Weights of a small GPT-style language model, trained from scratch on English Wikipedia.
Size: 14 layers, width 64, 1.07M parameters.
Each number is 200 + 20 x the weight over its row's rms, rounded and kept within 0 to 999. Layers, rows and columns count from 0. The size before them is the row's rms in percent of the matrix's.

# layer 2 attention output (transposed), 64x64, rms 0.218, rows 31-53, columns 0-63
063,209,156,226,193,196,182,211,190,179,224,181,219,168,203,186,224,232,220,199,185,211,199,191,199,169,245,172,186,200,205,200,182,190,239,193,192,196,251,178,225,197,203,170,171,223,207,186,179,223,216,209,175,182,184,210,212,188,211,225,201,181,223,191,195
127,198,203,216,217,208,191,216,204,213,195,175,181,217,220,206,155,159,217,166,176,184,243,200,203,183,158,207,216,211,193,228,204,188,213,205,228,207,219,198,221,172,192,187,245,195,167,193,200,189,205,228,210,214,188,157,194,202,233,191,205,199,213,178,216
118,182,200,179,200,197,196,239,197,169,194,203,202,167,229,197,175,205,188,225,197,196,198,207,172,186,178,223,216,205,235,196,212,199,234,164,172,217,211,216,177,220,222,195,182,225,168,190,181,180,199,211,170,184,242,220,221,210,229,218,229,188,176,185,205
129,158,241,194,156,208,190,221,196,177,214,225,216,215,211,205,195,233,180,212,191,225,178,210,218,234,194,218,177,224,191,179,194,239,184,187,167,212,237,188,164,202,178,208,178,179,183,200,199,189,206,206,221,225,196,182,178,200,215,194,175,216,210,206,206
128,248,176,216,214,238,215,219,208,202,200,189,227,180,198,199,234,206,191,211,195,184,208,201,207,230,182,183,162,188,192,227,222,228,219,216,190,198,158,163,182,202,197,168,179,202,168,194,199,183,207,211,175,198,181,206,205,185,200,194,186,180,196,246,229
129,199,206,206,235,173,177,176,186,241,197,169,177,228,208,228,209,182,206,219,185,242,174,198,174,196,194,189,178,201,221,200,190,206,187,191,224,252,181,212,180,187,228,205,220,196,209,193,204,221,176,162,197,204,193,182,214,179,198,238,195,213,198,170,214
130,200,172,204,222,188,180,165,200,186,225,225,201,202,252,232,169,189,178,198,173,197,216,197,239,187,223,191,166,206,215,173,180,180,228,186,158,209,197,194,201,200,194,198,216,210,197,199,194,185,247,179,205,223,193,217,200,201,228,200,211,168,225,210,194
123,172,217,224,225,191,197,228,186,230,209,233,158,166,194,206,216,216,167,209,201,176,224,209,199,179,203,231,237,191,217,224,198,225,209,216,214,207,186,220,201,213,212,177,177,162,220,190,190,179,193,185,214,170,180,200,202,174,187,172,172,212,201,222,189
128,196,182,213,187,177,200,228,226,213,207,213,214,152,207,198,195,183,205,201,163,180,225,236,197,194,205,199,202,198,208,180,203,226,194,177,223,193,216,175,226,226,209,213,197,158,176,191,232,214,213,176,218,193,172,158,216,181,217,181,221,191,191,244,200
123,216,180,177,187,176,193,207,177,198,186,164,216,218,205,224,176,176,221,210,148,247,189,189,207,225,227,210,192,187,194,222,202,206,205,208,208,215,219,185,213,189,196,238,206,226,206,173,221,199,159,181,192,171,177,191,217,179,199,184,208,211,202,240,220
124,189,182,204,192,211,149,212,201,240,198,171,212,210,187,201,177,207,218,193,224,187,188,179,187,189,221,212,182,197,171,235,191,228,200,203,201,217,205,186,183,227,219,233,225,183,195,224,175,201,193,201,197,184,222,174,226,190,196,213,233,160,178,176,238
134,222,167,202,227,210,219,239,185,183,205,220,164,204,193,214,214,213,201,183,196,233,215,232,202,162,202,181,185,204,170,186,222,185,200,191,220,202,167,170,190,228,229,178,200,189,200,202,200,206,170,220,226,247,223,183,186,199,211,211,189,183,183,183,174
123,226,194,190,220,224,222,224,191,206,200,206,219,190,181,210,203,173,186,229,172,221,202,213,201,198,198,227,193,168,192,174,207,186,194,182,248,216,178,233,172,197,189,185,182,168,153,171,200,191,197,168,218,196,222,164,218,205,197,223,222,202,222,205,224
106,175,208,207,236,201,207,206,228,238,210,225,230,206,200,162,194,222,184,198,160,214,204,202,189,204,213,169,164,203,220,206,213,159,195,210,187,157,207,212,210,202,224,182,221,177,186,183,167,240,181,165,189,225,206,190,206,206,188,209,184,200,218,210,202
131,219,229,198,213,217,232,205,171,181,182,190,204,233,218,201,169,194,182,205,247,224,224,217,221,172,213,192,202,212,195,211,197,204,209,183,162,226,171,143,222,199,207,178,228,159,201,208,212,188,167,221,190,185,204,194,196,186,190,205,204,204,187,208,188
123,179,217,234,209,195,211,204,208,157,193,170,201,213,189,195,224,192,187,207,228,188,168,205,170,174,232,164,185,225,215,170,179,174,183,248,222,209,212,192,186,237,204,169,217,215,207,176,206,230,209,224,191,198,195,212,189,197,214,197,190,208,212,217,174
128,207,187,218,193,216,190,163,227,261,176,193,220,204,207,192,184,232,196,221,184,186,231,205,224,201,191,236,190,204,206,198,202,232,189,218,178,188,171,205,173,218,184,184,192,163,184,198,202,206,196,200,225,196,191,183,143,212,190,211,227,180,218,194,203
136,180,188,197,190,200,217,193,190,188,197,215,173,216,212,244,207,191,203,204,204,209,170,216,204,183,217,243,207,201,206,239,199,183,181,159,205,168,161,216,199,189,257,180,218,213,224,171,208,196,177,209,189,209,164,195,199,226,193,228,224,197,187,191,193
119,198,178,174,238,220,227,226,230,178,203,214,215,202,202,197,195,197,234,186,205,210,191,160,185,161,195,214,195,188,218,179,241,190,204,181,191,204,221,216,181,163,233,209,231,220,167,216,210,177,220,200,208,205,189,206,170,195,224,169,207,183,189,185,180
137,202,181,214,180,187,195,223,192,201,197,178,179,201,207,213,213,183,191,206,177,216,205,236,256,198,195,191,182,206,199,199,174,163,251,178,179,188,181,195,194,195,185,208,180,227,210,194,210,203,187,235,232,219,201,207,181,205,202,196,185,267,197,176,201
134,197,192,207,239,177,207,182,199,220,154,240,225,183,194,218,184,191,195,232,194,225,168,206,194,201,189,218,213,165,214,192,226,189,213,174,211,212,178,157,218,179,161,218,220,185,192,213,216,171,196,190,219,202,212,226,202,233,208,219,194,196,178,194,188
114,235,247,164,191,186,197,219,184,210,188,212,194,194,217,182,204,190,191,232,192,197,201,241,199,209,218,232,221,184,196,229,199,191,160,189,233,186,225,208,186,184,182,209,206,193,208,190,186,166,192,215,176,149,205,214,195,172,184,205,180,224,197,222,220
118,217,243,221,200,220,169,187,230,178,170,236,226,197,203,213,204,198,220,199,162,228,204,194,207,207,213,172,163,233,211,215,190,148,191,173,171,213,192,201,192,219,197,208,199,203,180,200,197,199,183,198,226,189,188,199,212,180,217,226,178,166,218,206,203
# layer 2 attention query, 64x64, rms 0.147, rows 32-63, columns 0-63
109,178,198,200,207,184,198,215,219,204,173,195,209,216,133,163,188,206,219,167,224,215,191,216,168,175,192,203,225,215,201,233,194,213,207,213,234,233,212,198,195,228,158,206,232,226,188,195,224,217,182,196,197,197,184,177,208,181,185,220,205,218,192,200,207
070,185,200,198,177,218,209,190,190,196,192,213,218,203,144,181,191,241,184,203,193,198,199,229,211,201,239,202,208,203,187,179,215,177,210,196,202,208,211,216,165,193,119,200,208,230,206,208,197,214,198,193,201,223,213,181,187,193,195,231,189,240,207,178,194
110,184,225,226,197,217,196,195,218,198,196,228,219,208,157,175,178,246,213,191,208,218,220,224,191,179,222,203,209,214,196,222,191,184,183,196,204,205,190,229,172,189,144,202,219,234,215,212,214,210,191,200,210,196,192,168,176,182,195,207,167,231,219,169,189
102,221,191,174,195,197,217,181,164,208,217,171,178,207,242,224,216,169,163,220,198,184,177,185,235,228,200,192,186,190,191,180,221,206,200,212,201,199,215,170,221,198,239,194,194,163,199,189,174,190,202,188,179,218,224,222,226,204,198,210,226,181,190,230,224
085,214,200,196,220,208,221,227,205,240,201,194,193,196,218,219,225,219,214,196,189,158,238,240,214,195,173,203,217,204,211,236,193,195,215,184,186,156,180,207,226,202,210,189,184,175,216,195,204,188,168,232,198,200,186,183,190,209,211,195,164,226,185,231,165
110,195,209,189,179,188,207,187,188,201,179,199,171,213,182,187,219,199,219,221,228,183,156,217,202,222,225,214,210,211,174,206,186,177,201,202,231,152,221,203,219,223,225,176,168,241,237,191,189,214,165,220,174,194,224,208,186,194,199,202,202,222,181,221,211
086,227,187,174,189,173,199,176,202,169,183,235,193,218,231,227,224,174,205,230,167,240,176,199,192,200,229,188,191,202,221,207,180,185,190,155,194,187,205,203,209,208,207,172,211,218,218,214,213,201,227,180,203,173,165,178,184,200,199,209,227,182,170,216,200
097,214,156,188,247,169,208,213,190,216,196,191,192,180,192,205,202,204,229,199,179,233,208,171,182,180,215,198,216,194,199,228,239,169,218,181,221,214,202,204,184,164,207,185,245,192,213,178,193,178,189,172,178,194,211,200,216,165,200,200,192,169,202,194,174
103,224,193,210,199,206,194,214,197,195,222,169,199,185,249,224,221,189,199,201,195,207,204,174,212,205,175,175,180,192,202,214,195,198,175,196,182,183,186,175,235,183,283,199,211,177,197,200,189,190,212,220,218,201,194,206,227,203,211,161,213,161,187,204,206
116,178,219,207,187,209,200,214,223,196,185,211,216,208,137,161,184,235,221,183,210,206,209,222,179,184,206,196,220,206,201,219,204,185,208,192,207,205,194,225,168,198,140,191,210,243,204,204,213,207,188,205,206,201,186,170,177,186,190,211,170,232,193,171,192
068,194,207,218,214,199,192,220,242,184,208,244,207,193,181,184,182,217,247,192,207,222,233,209,165,166,204,204,216,207,220,229,193,195,206,176,199,199,183,226,185,187,176,185,204,226,208,195,235,189,211,210,206,166,171,184,175,191,210,175,169,209,202,181,169
114,193,227,207,197,207,204,195,239,171,188,222,209,207,177,187,176,220,236,216,198,212,228,218,216,179,210,212,220,202,212,226,184,191,188,195,185,226,175,199,190,175,166,212,218,238,218,205,242,183,174,202,217,186,179,182,159,194,206,182,175,228,195,185,168
081,210,236,195,168,201,201,199,199,218,211,225,203,197,230,210,161,215,196,220,169,183,226,195,209,215,213,225,229,180,228,202,200,176,173,201,163,172,185,198,194,170,195,212,172,196,229,184,160,182,203,209,218,157,219,221,186,221,178,198,215,203,222,191,212
129,198,192,195,200,197,219,203,209,164,218,170,205,194,187,158,217,205,182,157,214,164,202,198,189,193,241,177,202,227,204,171,196,206,219,264,208,217,227,199,213,196,183,198,204,223,204,213,181,203,226,213,183,176,219,229,217,192,199,183,189,200,233,211,177
073,197,160,199,189,189,177,189,211,203,184,189,200,207,173,202,209,206,208,215,218,253,186,178,171,180,213,180,194,199,174,222,193,217,177,252,215,243,219,166,220,219,231,222,236,208,207,187,221,209,185,198,191,202,211,179,221,178,211,195,175,180,188,195,199
097,173,227,214,184,168,181,184,225,227,184,205,210,168,177,180,197,191,192,195,180,182,209,200,184,199,204,211,205,201,220,208,168,204,219,247,211,210,200,179,232,197,195,214,190,185,230,187,178,187,216,212,193,134,172,231,218,227,186,187,190,203,225,215,204
085,220,240,217,227,220,202,218,204,237,201,196,210,174,211,186,198,219,208,164,204,199,266,201,208,192,203,222,214,186,197,197,235,215,197,179,192,193,166,216,195,156,194,190,179,163,171,213,174,202,218,208,225,179,215,206,206,192,177,193,191,205,214,184,189
100,170,208,222,223,211,181,251,204,205,163,213,199,192,189,189,205,205,198,203,211,157,161,217,187,202,196,196,205,200,210,183,193,176,177,232,187,185,229,225,210,196,207,172,201,177,159,179,188,233,180,208,218,226,168,184,223,215,207,195,215,205,226,228,190
081,209,193,216,205,201,203,207,211,247,162,159,216,218,190,190,211,200,208,174,197,168,191,179,208,262,196,187,197,228,187,209,194,179,221,232,157,169,171,201,199,183,219,221,191,212,203,198,199,221,197,217,187,200,187,225,201,221,204,199,167,212,206,181,175
088,176,186,198,168,194,200,224,201,201,204,180,165,164,194,190,230,227,192,196,180,165,213,215,184,200,200,193,205,226,242,191,159,179,238,194,173,179,220,202,204,204,214,191,185,240,195,194,191,187,193,247,193,214,192,233,206,241,202,199,217,198,195,214,198
080,221,199,214,190,208,222,158,183,226,186,206,236,215,180,199,188,166,188,213,203,208,165,182,199,215,225,223,187,192,162,203,192,188,148,192,201,209,207,211,202,209,183,210,224,206,179,209,204,203,178,204,190,200,184,159,184,196,208,246,237,200,173,190,233
081,201,208,163,161,207,215,200,219,158,221,216,169,209,227,199,167,185,212,209,210,223,202,207,227,202,222,170,198,189,216,186,257,193,203,214,231,191,181,179,201,186,198,213,197,213,207,163,211,197,197,184,184,222,203,189,189,219,188,151,216,212,208,176,180
107,204,198,199,230,204,209,221,208,200,253,161,211,220,208,208,173,204,197,193,153,202,230,175,161,195,181,179,204,204,231,196,214,210,189,215,200,218,215,210,160,189,225,224,211,187,168,193,180,206,197,186,197,195,206,172,192,205,183,172,199,153,216,222,205
072,186,213,211,216,201,180,203,194,266,206,233,176,204,207,228,177,177,202,223,212,195,227,203,189,189,174,210,231,212,200,218,160,234,209,194,227,198,169,207,227,203,186,208,199,180,209,218,195,199,201,203,188,167,169,220,219,178,218,201,174,226,209,220,223
074,198,210,187,207,213,166,220,237,215,194,224,208,153,200,183,211,199,215,201,214,177,218,168,203,194,195,229,218,186,208,219,224,206,252,189,199,166,202,217,197,169,212,213,196,191,201,216,211,171,203,213,158,164,151,214,215,190,210,186,197,191,213,216,192
091,196,192,162,234,192,202,198,202,208,231,198,166,214,218,201,156,212,231,182,210,200,217,195,191,199,197,177,197,210,237,188,236,222,228,177,229,199,202,224,169,189,185,208,205,205,173,211,213,199,200,144,184,232,200,229,201,196,182,170,215,186,195,203,214
090,192,204,226,192,219,186,212,192,222,205,200,213,198,192,217,215,192,187,220,185,194,167,207,215,223,191,248,206,167,194,194,233,236,186,189,225,172,155,242,161,214,188,194,175,196,192,203,198,215,193,194,222,217,209,200,189,246,161,212,207,218,197,208,216
076,206,257,181,197,220,220,216,198,166,235,189,223,216,219,190,174,173,200,189,224,204,197,193,177,197,227,202,193,178,248,213,240,175,204,201,218,223,168,190,212,196,219,207,178,204,221,190,201,179,185,209,180,161,203,220,190,212,195,188,192,200,177,189,175
101,217,183,176,179,198,193,184,210,267,199,190,175,228,206,193,201,178,215,228,157,179,214,178,188,221,223,214,223,215,216,226,171,177,206,194,215,237,174,226,199,183,215,216,205,205,204,186,221,182,187,182,190,183,190,205,209,177,201,220,205,206,204,165,223
082,178,227,195,181,237,182,224,155,155,192,195,199,197,199,214,201,234,199,205,257,235,188,173,195,192,191,188,216,193,206,182,206,219,193,178,184,238,193,192,180,188,224,217,225,230,183,221,173,195,194,214,217,213,201,222,218,204,208,193,212,202,179,187,220
088,175,202,153,233,193,227,238,229,201,184,207,191,191,194,188,197,216,211,205,192,190,208,193,209,204,179,172,224,192,217,188,218,219,232,204,220,213,186,212,218,200,184,203,191,204,185,187,179,194,156,188,192,242,215,220,184,225,177,170,178,200,180,221,149
087,203,214,199,217,225,192,185,251,201,186,211,200,206,213,174,192,205,176,187,203,185,241,183,202,217,143,173,189,206,215,202,183,236,232,217,206,223,202,227,193,196,177,198,183,173,170,215,180,206,239,190,222,202,172,183,181,183,191,201,192,187,212,203,232
# layer 2 attention key, 64x64, rms 0.153, rows 32-63, columns 0-63
159,182,233,193,181,216,230,211,207,202,190,179,206,231,164,185,187,218,236,177,219,183,221,196,196,192,176,209,216,222,216,211,183,175,205,188,209,180,196,201,169,199,214,187,215,224,187,227,221,225,151,195,216,212,175,169,171,177,204,197,204,239,171,188,212
087,190,222,208,171,214,215,201,223,206,190,179,206,213,175,183,182,222,231,181,214,201,227,194,198,182,168,201,209,225,207,212,168,171,191,192,219,184,184,211,170,193,212,204,222,234,203,213,232,223,163,198,225,203,174,159,175,177,208,177,213,242,184,191,211
148,191,216,208,185,206,202,169,223,197,204,207,203,202,180,185,172,212,237,195,210,201,227,194,195,184,194,214,205,223,213,188,179,167,201,201,229,190,185,225,180,196,199,197,198,236,220,222,253,222,180,192,216,176,180,169,154,178,202,170,203,250,202,191,187
069,192,189,197,198,248,221,188,182,232,199,198,206,179,161,205,192,251,202,173,198,225,225,195,210,169,212,201,198,203,194,197,197,162,184,183,199,214,195,213,170,152,180,210,253,209,189,221,198,218,199,179,209,207,205,180,207,202,206,202,223,205,186,166,213
080,170,222,182,196,202,195,172,202,230,211,219,188,182,201,183,180,212,211,213,192,225,174,192,189,196,234,207,157,209,198,192,181,171,193,233,186,211,194,203,202,161,201,232,226,205,223,208,201,211,232,189,180,195,221,171,202,253,208,216,233,223,201,171,210
093,206,207,190,206,205,197,164,180,188,244,194,219,217,206,181,201,174,198,184,175,192,226,204,229,217,197,183,193,230,179,215,160,233,233,230,211,228,246,203,177,197,182,189,212,192,169,194,222,201,221,186,206,232,177,205,171,180,175,204,185,217,191,193,206
076,206,226,205,241,209,196,176,191,188,208,228,171,192,197,152,206,229,222,188,228,192,211,180,199,170,196,219,228,215,217,213,196,245,166,192,197,210,194,178,173,178,191,192,194,191,195,207,165,224,209,199,189,214,219,193,182,192,213,240,192,179,234,188,224
091,190,175,237,216,259,203,196,202,189,196,215,207,192,193,229,211,183,185,213,221,136,197,191,198,193,195,189,207,190,176,173,203,167,156,230,203,202,220,189,208,209,206,159,187,177,168,203,212,217,216,219,223,182,219,183,194,191,206,190,203,194,217,197,212
063,211,200,199,188,221,217,162,174,180,214,211,191,189,190,176,197,170,219,218,197,198,228,200,209,181,236,223,182,181,185,187,213,212,189,208,209,210,254,185,202,217,169,180,189,216,182,192,249,212,227,220,219,198,189,192,168,157,175,201,178,225,197,194,190
148,197,212,195,183,211,204,176,202,200,205,205,192,211,173,170,177,209,244,184,192,200,236,197,188,179,191,208,210,219,208,190,193,157,200,180,237,195,197,217,184,191,204,189,198,236,200,209,245,210,171,192,219,182,182,165,156,177,217,180,215,246,184,185,201
046,212,175,192,212,198,180,153,203,188,213,210,184,214,224,190,202,162,211,242,170,170,192,191,216,225,237,211,190,195,193,170,200,175,224,217,214,215,203,210,244,206,215,186,177,204,226,196,222,178,210,201,182,171,207,196,167,207,217,195,187,216,221,219,166
202,189,217,223,194,196,193,210,224,214,212,233,223,180,196,198,168,219,223,184,208,218,233,201,154,165,187,214,210,223,219,199,197,197,203,178,219,173,186,222,158,215,180,184,189,207,201,205,242,227,219,201,219,165,190,186,185,163,194,177,202,222,212,181,207
073,149,236,212,228,210,208,194,220,220,207,205,167,205,174,202,224,234,151,196,211,187,194,211,221,204,188,199,189,215,210,184,204,193,175,221,178,199,183,198,204,207,204,206,233,183,187,207,194,200,204,168,208,217,208,210,207,235,184,190,166,182,249,182,169
096,207,234,203,180,152,215,185,195,164,183,235,191,224,229,211,190,201,211,221,188,213,181,231,203,203,193,194,198,175,162,230,188,214,189,149,202,194,189,195,190,230,216,220,178,210,204,212,206,184,190,208,204,203,189,195,182,220,225,213,205,225,161,222,230
070,220,218,223,204,216,219,224,168,208,214,202,218,180,225,211,169,186,203,153,198,180,222,209,188,209,147,223,203,215,168,247,218,191,177,179,231,190,200,207,210,178,202,183,187,183,179,199,185,216,191,233,180,190,166,183,193,181,205,197,207,208,191,221,191
080,193,194,187,206,192,215,188,201,187,211,227,193,203,208,256,179,176,192,193,210,210,190,207,192,179,175,224,195,204,167,216,235,240,160,191,201,184,164,238,212,203,196,176,206,200,214,201,235,197,189,204,152,183,204,245,196,192,221,188,175,215,194,196,198
091,194,172,222,188,195,190,203,240,198,233,180,186,215,214,226,177,209,184,217,191,209,195,202,216,204,224,147,174,189,205,200,217,154,218,239,148,208,190,181,183,214,193,190,202,203,219,199,207,194,208,194,221,231,197,216,184,222,186,205,186,180,224,168,189
083,203,175,192,203,175,202,212,192,214,189,201,191,163,175,226,193,209,203,203,192,192,195,194,171,186,197,243,204,182,187,194,197,229,237,179,208,202,225,175,217,251,233,247,189,212,222,166,227,184,201,210,197,184,206,190,218,190,187,194,215,182,228,162,212
102,199,206,216,180,142,203,184,181,212,217,193,209,189,195,241,212,194,186,199,179,216,161,225,226,194,182,208,189,171,199,191,198,224,211,185,188,208,194,216,195,193,200,190,182,202,216,213,230,214,205,197,233,213,212,192,180,260,203,207,200,250,174,215,173
078,174,187,179,192,198,234,205,190,191,191,246,200,201,183,160,218,204,202,207,235,201,194,206,181,196,198,197,203,178,197,201,210,236,219,203,251,224,176,180,236,225,196,188,203,193,208,208,231,200,200,176,150,181,178,199,207,208,230,160,215,214,194,211,200
069,181,189,176,163,211,155,195,190,216,170,171,209,233,222,189,212,196,219,179,169,191,228,225,193,217,188,180,196,216,223,191,226,204,221,153,205,218,231,183,183,185,180,187,167,200,203,195,221,190,220,199,236,219,223,213,183,193,226,190,210,205,190,203,216
085,218,193,200,233,205,203,247,215,240,213,182,235,157,188,213,172,215,179,220,192,202,199,201,231,203,178,240,238,202,208,209,197,192,216,166,213,218,148,209,189,203,196,212,199,171,201,206,205,188,188,205,239,196,202,207,213,226,174,190,189,197,190,199,205
092,211,208,220,192,238,238,180,188,199,165,201,194,208,232,215,248,206,202,182,239,215,196,213,221,197,204,207,199,189,166,235,223,176,198,190,189,201,161,183,199,198,195,178,216,212,231,218,195,200,223,200,185,158,207,203,207,217,203,189,172,238,189,181,185
070,199,210,203,179,206,187,199,214,205,206,210,229,215,200,235,170,177,197,198,164,235,173,204,192,219,195,220,157,195,206,184,223,212,230,192,172,168,205,222,182,209,208,164,191,201,214,209,216,215,190,189,196,244,225,198,184,179,146,209,219,198,165,197,198
079,195,165,206,194,226,227,174,203,210,229,213,216,191,191,237,154,178,231,203,161,202,194,219,189,183,227,186,173,203,181,174,172,182,222,207,218,239,199,212,210,213,198,172,202,195,217,169,208,199,198,211,200,197,234,186,202,188,233,203,230,191,213,172,214
081,217,203,189,206,202,229,237,228,180,193,219,233,209,195,192,218,197,185,216,192,207,215,196,223,187,208,217,233,169,201,190,221,220,218,204,242,200,206,186,210,239,181,185,206,179,183,181,198,191,165,181,223,195,205,157,194,158,152,211,209,196,181,218,210
089,195,163,188,185,152,169,203,190,201,179,202,198,228,178,241,201,178,192,211,214,235,190,190,212,187,197,195,211,226,216,183,206,182,213,217,171,193,197,221,228,213,205,203,210,195,227,196,201,187,230,208,230,173,176,243,217,206,211,194,212,227,231,160,195
084,206,192,182,200,212,199,172,225,227,171,219,195,185,189,212,208,238,184,203,170,205,222,205,222,191,176,195,205,217,192,209,169,202,190,215,159,188,153,227,227,160,178,217,243,185,202,190,215,195,221,212,210,175,181,213,218,241,210,209,205,214,216,212,192
088,200,226,196,159,195,217,197,196,174,204,213,212,184,182,210,208,227,188,158,195,194,217,220,212,207,163,216,179,192,202,190,220,216,222,168,184,175,236,192,247,186,166,170,207,184,185,207,204,200,213,211,213,211,210,188,153,217,223,208,236,216,193,213,189
076,214,161,224,209,197,189,225,215,198,187,180,177,223,174,173,183,214,176,191,183,174,204,200,182,209,196,203,191,201,192,221,225,198,200,243,182,197,168,221,210,238,227,177,190,191,190,180,191,235,156,222,211,194,186,192,234,212,164,206,212,186,206,190,168
076,227,185,177,173,199,207,207,191,220,206,236,188,238,205,215,174,196,211,220,191,213,194,188,226,187,194,238,221,218,181,206,212,180,210,189,190,209,208,176,197,209,212,177,204,195,187,205,218,169,223,238,219,161,193,186,221,160,220,193,180,232,154,193,220
103,236,187,193,210,207,209,179,200,195,270,206,206,212,223,195,185,214,225,191,170,228,224,194,200,179,253,192,188,208,198,186,214,189,228,163,193,202,217,185,178,193,190,185,191,220,209,217,179,192,195,182,175,192,220,190,201,163,222,206,186,172,173,186,192
# layer 2 attention value, 64x64, rms 0.176, rows 32-53, columns 0-63
114,193,222,195,221,161,201,194,188,183,176,198,199,241,198,208,150,191,219,207,183,197,252,212,196,186,222,191,202,203,238,204,183,216,223,206,223,214,190,219,176,164,202,201,181,176,147,206,191,219,193,195,185,219,189,211,198,222,208,203,202,236,203,225,189
116,219,188,185,237,195,179,181,203,183,241,176,223,211,163,211,199,220,198,212,181,190,189,238,177,179,207,215,183,177,205,166,215,177,193,186,182,182,203,204,191,230,194,191,239,166,204,186,196,182,205,226,177,224,213,227,194,189,241,193,211,173,197,216,222
119,168,187,182,212,182,183,205,242,187,187,188,191,204,195,239,209,202,192,160,226,195,191,195,195,224,213,208,184,198,159,222,187,171,183,219,186,229,226,179,204,175,190,196,251,203,206,219,239,191,192,209,195,213,222,214,161,220,195,185,225,203,208,191,224
126,217,187,208,189,222,212,211,184,169,198,218,194,210,226,216,238,193,188,169,183,165,201,214,224,242,182,208,193,194,216,177,200,216,180,225,200,189,185,197,186,221,211,194,206,198,175,187,180,249,200,238,199,235,168,213,163,175,182,191,176,212,188,219,201
125,168,211,215,213,195,193,191,212,216,210,218,177,220,204,184,195,220,195,218,179,217,185,214,198,177,182,216,203,201,163,201,153,183,178,225,205,215,198,224,166,214,223,208,171,199,193,186,209,178,240,162,219,232,171,171,221,199,214,222,198,172,216,216,171
126,194,164,195,244,205,206,185,187,206,181,195,211,186,176,230,166,215,152,192,214,195,211,179,190,207,202,171,222,209,195,264,225,207,223,214,184,198,184,175,198,225,209,202,193,188,192,194,184,201,231,207,185,216,179,226,195,175,221,212,222,207,168,199,188
118,172,178,238,220,201,167,168,180,199,217,204,208,174,202,174,199,207,200,230,222,177,202,203,216,211,216,229,199,225,213,196,193,224,139,208,200,218,200,201,187,209,196,196,209,192,191,189,201,190,165,223,237,191,195,173,220,213,187,170,199,229,194,212,242
125,209,196,164,210,208,176,198,203,193,219,217,186,178,211,201,180,210,207,205,212,190,206,199,244,188,201,219,173,210,202,215,195,213,202,182,191,201,164,201,174,203,205,203,191,217,155,230,177,190,218,251,233,172,224,185,166,178,208,155,210,192,177,218,230
110,187,203,183,198,212,221,215,192,192,243,177,166,230,209,203,178,193,239,211,172,185,181,153,176,209,225,188,200,202,227,202,184,187,198,236,225,205,182,176,196,197,215,204,162,236,207,202,187,178,218,195,209,212,193,216,189,221,185,178,209,179,166,229,193
115,236,232,212,175,199,214,197,196,215,216,182,211,239,176,170,214,175,181,208,190,189,171,191,187,175,199,216,210,184,181,216,153,221,216,188,222,222,176,200,208,230,176,190,170,188,190,193,212,177,220,229,180,231,234,184,191,216,189,208,175,221,214,200,211
132,194,200,219,236,175,212,195,187,187,177,205,222,221,223,221,202,166,188,226,203,193,166,252,225,169,188,172,156,217,213,225,208,182,212,209,213,211,184,205,198,212,155,171,210,216,175,190,191,222,176,198,208,207,193,192,220,170,193,198,186,187,199,186,181
122,171,200,170,200,193,200,183,223,198,162,194,204,192,191,190,201,213,219,207,192,205,165,238,214,191,211,227,195,162,192,221,192,200,219,219,245,181,194,198,178,189,240,189,239,226,182,203,163,204,215,210,209,229,168,182,199,216,200,208,174,198,193,207,240
113,194,169,207,189,190,208,218,240,218,193,200,167,181,171,165,212,226,175,220,202,168,190,235,233,242,187,180,206,238,205,185,201,222,221,235,191,189,195,220,174,211,194,185,196,202,219,177,196,202,186,175,201,194,188,221,189,195,226,190,180,189,209,237,200
122,212,212,203,192,200,231,207,173,134,207,215,204,247,212,195,223,215,202,197,203,189,204,224,186,194,189,198,183,200,174,205,216,204,201,200,191,184,205,162,200,224,174,166,179,239,173,210,195,212,195,186,170,185,172,180,225,211,214,177,235,219,188,183,215
122,193,234,196,169,215,188,226,191,194,204,233,196,176,175,200,203,169,201,192,218,233,174,237,208,166,196,175,229,208,233,215,220,186,180,246,182,189,237,181,192,189,199,185,196,185,201,222,195,181,182,201,185,206,197,172,197,209,223,204,206,183,206,203,154
120,186,230,236,203,177,181,198,199,161,191,210,177,195,195,170,175,225,158,183,209,232,201,173,211,186,188,199,207,212,170,195,189,239,211,188,188,182,198,196,211,168,202,155,208,215,197,192,205,238,208,241,231,228,206,210,193,194,213,194,180,215,208,211,215
129,229,208,228,196,182,201,189,203,202,217,162,203,220,215,220,193,211,215,206,172,213,180,183,187,199,204,182,171,252,191,237,211,169,205,199,208,170,206,213,192,219,232,189,229,225,185,181,203,204,183,193,154,185,180,164,235,207,198,218,198,178,221,218,206
116,215,212,208,224,186,218,199,193,228,207,179,180,173,175,195,175,195,182,222,169,155,237,217,223,185,216,177,213,194,208,208,191,157,193,191,232,168,185,202,238,215,204,223,231,187,194,218,204,209,212,173,175,211,175,235,193,190,222,189,187,204,197,188,185
128,165,178,174,202,164,227,168,198,169,215,229,203,201,232,221,222,219,195,200,207,205,177,212,182,176,189,176,189,248,216,195,218,165,220,224,195,190,194,185,214,197,227,237,182,216,199,194,200,209,163,202,212,217,209,218,196,211,186,211,204,232,212,176,180
130,172,226,173,214,179,233,176,170,195,211,180,166,225,210,196,177,184,185,211,179,208,208,210,193,218,176,225,175,170,201,209,192,221,218,200,215,206,194,219,210,224,220,199,228,210,219,193,180,218,229,165,215,163,180,187,208,203,245,196,234,197,197,172,207
118,193,207,179,166,193,180,207,196,231,190,165,197,169,218,186,223,212,233,208,204,206,212,188,157,198,211,253,180,232,182,206,193,195,176,203,235,209,197,172,206,201,189,183,208,184,223,215,167,199,179,212,217,188,177,217,199,221,188,173,203,183,218,227,230
121,204,178,203,187,207,241,203,227,204,183,193,176,211,192,216,214,214,201,213,198,231,206,223,212,202,175,171,219,207,170,204,198,217,222,222,182,202,169,176,181,189,173,187,221,203,197,159,226,203,226,206,222,212,144,213,182,195,206,148,219,194,197,213,179